Weights of a small transformer language model: exclusive self-attention, hashed n-gram embeddings.
Each number is 500 + 40 x the weight over the matrix's rms, rounded and kept within 0 to 999. Layers, rows and columns count from 0. Numbers have three digits each.

# layer 8 MLP up, 896x224, rms 0.218, rows 0-113, columns 168-223
526508449482448499495479471570438503477494479468560506520498501542570527464470547461495506535435491481518481580497482519491523516481382518448567504452434545455470538533
472473495480514479541548503495486488525520492457521483499435532496468483542500476532512440497580536538468487442511515517517561550452496488535599509534464545485484479496
576504551530471454446493595543450462436498541437433491473476534477549442501492569487501515471522503492532409502586476521537573408516502487525522494530475492485497541503
564488498466498524492480578483561469523458509541559501507567492456496563501522468485541491530499480519521581460494527516532522493556457532474604504480527506494456530498
529443537519425531444492445504533499485555550523590489439541504467491555524462475435501538539480551454470466518538540491511472426448423518503477475472463516559514484468
529514490569401425502446560457422453455531549529564440552567493451485488517480533475480492479499482509523545498521464459495432536486590469546472567513486544572452558538
470527504512566484492486555563498462440550536466537519503496502488421579525524543508465548563471470459551449508483452491513486481627402509501494581504473489528503569471
502519518519469449520495521542508520477459526500462504590507545506523541539459444575526522526542544525460521498535439533518575487533517494489548523443516508426464508465
409556466500465532496559505472478517522552481482442499530503516503551523539544474519595487514474535546586462634393481502531505549494525533492552554524483488533474462489
536481484444593522467565499468560447458443468547486491438464581533538472465467540483542518536490468459488457553613486494498544478432501486553459468515545490549546487485
508521510492546482573449508512489469528496505485473556467503440456427507459465467474528520433477551565475481526482617477539597504466478482507553625470555515502514419551
450453546566497510532479564536498486524494511521456470444541554432509555493505506470474516506521443557484457456502544551512614485481491444503525531468542508520416477479
508455500493465457428505435530513523469451500441472485523519577456501494465478512489473484547486474438574552458509475511513419534504552416537493486459480491492470480502
516463465586463452441471529503590503600557530465542475524471485503447441532519492450541460512561514548469468536503525477520569522550440513467536478467480534464454497468
557516544550455514552458479499510492547568503527535544533510503503569510518426471584524495531523480516512485506416470465470531553425424516496484555476542466545508521555
438479473530509460555526438571515441492615460472465514583456485468486430542479473546538530485515490486602590492527492525544516513468559603482474470537540479456484534531
493462488513491456504512509516483535470536491530508446494433484550455420520508527429522569443516526512564518446475504542485498533583513473550520504481507488489498517548
566458508444488471425491510555490487526518439414472462504568547500484509552491483473514503537491490475586530473498506465445429519543504436482537480434485456512485455507
563502512439501466446486453513573486446504529456497529503519541507474557475485478522453489461585459495432511546488440532499511474494569484479490556494540439485490476507
471532535422486383498523532526510474456484524507546517461503539565572534479535556503529459504531461447526496499480495445504467540535446524526513491435480505561537493520
496496490528488453482505487460522470528525573508526524490498557479490519484472518514530567484511530527515510514483549493470493497547497554522448486508504532460492520493
557495455542475472415490531494458531508503481496472425538480508525446481475466531501469452452482540467485489522468524455534553432489503488490528553513527423558536540500
469500510494462581485443517618480453487541481499457473475504385445455467489479534518385454548534534459525469538554539514510532530534482470488412485436501452485541504541
426525501519545523503522435482539505541546580529489487494475578504522519465499465508505517458503503470575565523500521462484495482553477471436483455482497514494471517503
485529535492506487543535489449433535516424522489457623506507512499489472562505484514492480461508530522527480574480558511438524491499464510494479465458479487510430479399
523479508505440497442454519448525570511473469503520452525484548457502490473387495478487511488519497492513518434459534527512450482494482478449491508498510504495549432543
571510526558404499468494500486506464515498566480509559495417503485479559480516520522465513475501515489444506553526512517451582519447540528425553521499530553490441456465
491489514493501550441533496473532447453530502473507502445536492476488477571445502503463442485484541547478528407507537446543552491508459466440484503443464498559530482463
609522525509392477413440513426574481538485434541495490474485519505482489520523547523510463493543529487489569525466501463539504527636568507536517511526461495490471573457
481525455490593421483386419510504473523558437459516493476478535507517509460483529466529481474445504460500466490532566519540557574495511484456468531512581492490507495495
492447510488533475476478498456514480500545499513533519427486541520517481476446512487516544483463495466481476527483461523489458531396523477610448540552492551560498477480
509386427506537531555562528502506483564526536530474527533515552491504472506520526414474516538512444492398437477512562464514554498528486426514585455492385477483472484475
538480556510521474470596451442490530488545511515542444538538553413542467497458483485511450459498530510498517543541465507481507488507538539530544520482522553502515485458
504554497441573444504521508538513461448468533531502465457412463485523506449594507541467450409461532507469522537476453487563555545552535496465503512501479439466522521442
456485536504490481571453429471504473507474495512554464527480429496475452515510524549507490512555419485532498523556493545473499464527506518477524501550482499544515464481
501525538535517509513451471532531474524574561490531545579468507497491465517443564501584479516538504410502445533489519512561531504583435463538541511560492521486547476482
541515429561482468583514466494487489477553481540487496445499513484447491450456535531592476492454518499472554479495483530529474573521558472480506515529478520502437488585
518577522542520501533527492489462551497554540564515504547498496412460509458462510495527459492519452506542389518445456527543509428553482473569417579514485505505515503449
504413516485490458529537440498554464486455536476529507412490545504416526500522461617475532523517455539520456497543476476515464474546498491498502513483487486563492513499
491432522526523504489530513474500483421542548478602447476588476421495552489474575506535498460476530436527466471526543526443440511489519555514461478578444508436402489507
487537472533508550422494470462478513469471514489541502509533461490563467485521572487536507519517465538528456548491468499528478538512468508549449463556507466544477527479
531557428594517483472484526473444516501466510496432507517499504525549491538487512504517442486437563486521487510462482512493517444570463496559516488457550538474567452438
504440526490418535504448540481499509438521516555482556519498475469518492615402530467472469522473504471450472508505567553514454439529549510532463512522480468532531524505
458452541550438508468465463485480514493476514558484522479491505518477585510445493497518552516463455442573491512522528533503516474476480593522453551487490518542511518585
494511493451524490502485524490587515571484530505510487539559469533544479510465500501519601535475581543568507486487464449510556464567572445469495542496505560518510520491
570451548554495477414530508495564554499529459449560471529456465489464485567469540493529543553533470566513474528523490441519493551514558507494501540499562507519474454533
486484489474528469473509508470507478535469525515508458465487460558502463487487478456505577463402510485530501522453483522514522497535529512418590537491440494466480523499
544516495498494524461479510499482450513552511503442550536475554504492505507439456504577492514518509537519529510470509561515436498539508503466485435527482511485463575472
508474536454474556426580499532466535513537511564413522578552524478603427578488477477502485437454522482531532496475509567503529461470516477540530508465467463541471466515
493503500539517530471505526460556522516506452487467463416488464500462471459437391465520523533474553566499489476475489564459478486517474514478501547466454493500526510523
478492546535525590532502446540551516552474516484494527509496474470519460509485472493474458452490512513520551506537514490484552503441452553447500491478502510532514493528
479509493497546472486526517451496485461551545508532508535501484487543522537495481505520524510440485473514568512502514493465536506526533507482516503533528457515451510459
498596555515534478490426457535443424528506521484451464477471500449566485472525466574474472529520521535531469527446500458498489483423418549439444476507521494491490516512
482417454449559442453526457527546472473473465435519500440527485500448464502440535484586480534499513610500538478482509507556485464478500453478407504455433512487508478471
406496455476408419428511545534517512464561473570541503485515475454493474467542605503502453475453510563508487576570453451536500485469480525478487420520502501521491481481
502445516595494514401609500434502411460511551493512453562547491410465506457438454595440496496530568508528417488480441540446577523545422564510401465493549590426434345553
589560512393478507485512496470531502526593521526561566498451491523465443529435495547462466409501522484479550628432452583457504524511563470496499490505453503553470557542
514501552530525466478499482477556490561481575485475515493501438505437526509476492545526460554545507542509492534408470511530504522512516475412502488457442425590507473530
474544511444481513483514493456466460539524496517475520509431518464467499449520538525436551501453469541441506442446443526527445447438495491637544533540477492497483554557
490475468411461448512490474425485501537533499489516522492419486542434472470487501552522521434532471441486561508504510483510490518523484515471441487444539559506539512452
499481459486516503503560515563523489493493428528513484457510574498578540540509491480422457535483512484513464552445501524492492483532457514527531480462555525519453498497
527497473460547526422545456528448485479452555515510532493475461563546463480497483506460499567517491551609491546556477489510459515495429540484537489447483507483418530515
501478476529488496502472507507480487497498504408530530474507485463442453552495555518452545509444447452469525482534468476462507489553467483544461502468597507533548439462
471475484459549463450545529386482493517481481509446468532449482562496543589498477441537531557481468446495427496411496547535436519485497520567541508460431527429469491493
441552530539449518481486497440453475545495467503554493499525495510523549491500518555543522492522505499469486450453508549539476531527530527518477483480463521572473467548
481542526459556507493507525490596526532510489490509486481485505487531528529526426482552527455492491461465518481463454576544528496487531557490478489536547542460524499534
535535460499499479417432504533533476606487475492507508458463525559502451466510468537470445498485491545452498471486551510506454487574481450478530533435517515495498522490
497497450450508496445489467466541413471557553511512473550471454550504469426448479393501528534466493523499514493464531553464510446471476579465527504456445507531458509512
469514581535529474578502449487419546615551514484489501542418569476510501513504422538454580479530509448532498527500457466461478533486444480514451483535496539470439459395
485518547509441489445475536503465562497519445546557459532595456545574530478491460492531476499489523484473488470463469489470467419505457500459524491459516457574466523444
516524499454544486483405471543455478472524532538533498465498519564546449470446473523525527425543483530531577496496483490403367495520540494534522564446488484451464463513
505475431466512523414488463506409510423517569544514487502533562502533551533492493488513450452484472444469456470513506473545543556502401471476518445466499483485526495440
521525514527593488488440594532522581522489480476472549500427511398581481526526543571477469451455436596468463491476481498482518474523570553477552521595454514495517493483
507441474497546532552526470437523497505519532525529424476529508466542455487437498513550534526544518465418474467548449546525526474483505554507443459509523536520518475522
477490494432503480497484516448484466510508537481502528509501449485491486486469482483465549487441408562392489549462471510527524470586474512441511568497542517466548551485
505468478479484501484544538566510535485484471550498524557609502507502538560504472555474499515487535495485485493490522562502477521488415505566467492454519527450475501493
460469446552472523507465559449466464396492516472499519493534505438429463470419424450468479410500564521516517546516439451519531464475543501481572439448440388499421566434
485543473433511457475430487472558509516531481455475460532475492538493482495514437485462465431496523458561483537592505565485519485513578526526472562506522527475467454514
465550541528436420472507450459412546511587527519549503423531501472493482601499518554507502485449519504451525512502504546583519419489542430476559598516480445456501522512
533409467499521527454509494571564440527535544473558550560516524554507520532421520487512442549502481474462533544458542393466508519507485520522517506465563476462536446585
479508480517565463517516514462439508561556520511525511529495515476586496532455444438522518517489509509523509476480465486514511483478472461463567572574538560571526539561
577497561445448526481512522499499493506505552512470503460530522463470531581556484548529406505401477462557509412468553490464542557521517543476540493533582398502480454556
531513557475520567501510495502552443473545522522519513522491471456552474536508477558539502506407492495531477492468505492492582444571526493471492488443478554498439476504
566531450486511536470516540488502489499545537494522486476539491504474511500523505448509544533461469475545497501488542519533509489502504479482554551508500539487505490495
493534518522510523419533485490482515528488526457466546531507521481508555449511492504462474540493432496512540490572447490525447443547539503477498504472489482428515539465
577438497499437431471441482479549522435497457472496448573492450491462458484519493547393441523480466522525473501515498468459498445445491482551511512540485486635511511511
493459461481434516571472514475539501541476517469510519542537517447511493446526465450465540487501532499494506486509499534512526524459468518576487493557549509509515492532
490472516484441528518542491483553532462518515510571506507491524490491514535580560508537548533489501555496502544514510495519653509467583485498499506443576520515464523531
521435583485539477483522467466447534549474511534481525583536446539536566496511458539458523508410490503472536535470495500489514486448530493479468467420501570507501534488
467484506468551492492528534519399434479490528458558462524493458482488538469482465430568573515479529544526510494530510482518488506473485501511430520492567541504494519464
485478540465509524418527518493516495450468485508452508491501532494447460531523528502490516464528438553486536466443584500468483462483551497511480500534449497445446486451
548608530468614476420476480483433485496503601514507453519441461472541472542528530515470493514553483559521500466528530497438502505452493483568501566439584528500447505490
505456468544504482450522456483457480562619444462556499521518575423545484505472486525485508572425428521541574541484508558494459530523502488461475500488442506514459529492
426496508476540478467491469506502483557437498499522470494518525530490538533480485472485531546467520495491493487474544530497590443519460556531534542462525442482487504473
536479509497539503427574493481454535505536502518509486565540513566419497488489526458529480529407450482513459526474538529532547485474449523496526451527562497491509543525
513533484567514496481448505439568533535534464494538487511490512506504485563477507472522523472511546524507520519527504515541517462469574483411557457533499491482523564475
519441518451573474493548581425525559484543520455480432515487511547482559465524440468553474517487494472521450534531541528522473518554572564491463560524507485554522513546
575437482506530473584510426477554453492546435494525491512531475463560495518538530478567549517460471541487470498510507483525557558489530530475527506512467510615472544502
502461483456526493453515506534510478500446476428517511508496450504466470436462530496467520520531526518514515549476442555455485527467507513504419473543514505555552491497
522553452541517489500471458477520518508511544481538483485501542575509494507509432530471457473523522603506451510468443527480555428532458510511461524450526465525533554498
594496512556446475514544526529550448533486494524484496488507407485558447553487457479576421444473548525448398559527512472511533496481522555455454480493526503533523507505
409448481492459547462532520423527482560550565540508484482502503509501501555489464523528523505489482507486517506538499475469608439519508501427478514531494440559446502489
486534510467465455466525513528549551538522412471476455526556497508502561435484573494486469500425516488516480494491478589490488477533547543521477472464518494543502509541
494581437548542567504567473491530486501530425472523490548522525479526431515511511465585513455554463485561471508477511498453496541576573558458495460495415507602457553545
554417527448508490525541477478456485531511510565520517461519522477484526529472416522484496494459488485448484422447544514434490539498477472538448444551531456477446494563
522484520509475457517483479533520547457501463479516451451522489540460511508488434496502458558416454479548447458630473508467530508513518489503500425502494472506485501491
506459513430463450502529459517462512521527517477544435569498504434459587502504497584540467554479555532529438466512456516429441543484560528482533539583570554466467464524
516491447496497504400549486508519523486472535487502427511481510532521520447489586491528495459550581553504474586496504439395522450466518526498563509502486508514498443515
485479537459545557511557522408491567486442525440523498456521565463485508508499503519541544532447507537478529461515467467458552508552557482502443493483507421495481479482
549458529536516464493418464452574490486457440533507466518443528492511461438529539518481552461460461526545540543517530542440399504477523531527508537386538460467512482468
533463513491482479466466491457561522504492495424482488482481491529503439481523493545479469508465434527537506603457531468472508472507520532477483580437538515503475431515
450512454438433503552513465457405508514560501488479505537560484369544553581500473525552500538555559527548468481434522473543506417515468548446536470497439531509422468477
416474482544535511524528472439509498555469442511540483458485498613423499424490435446530429480577462526484473503465491559473511540472544518440484543474553500438540456491
523554509494477478507519464501523495502463467448549464480430585466461515482508447507584553562464493497547530454455512465469563513540508495521489502467509499534529492537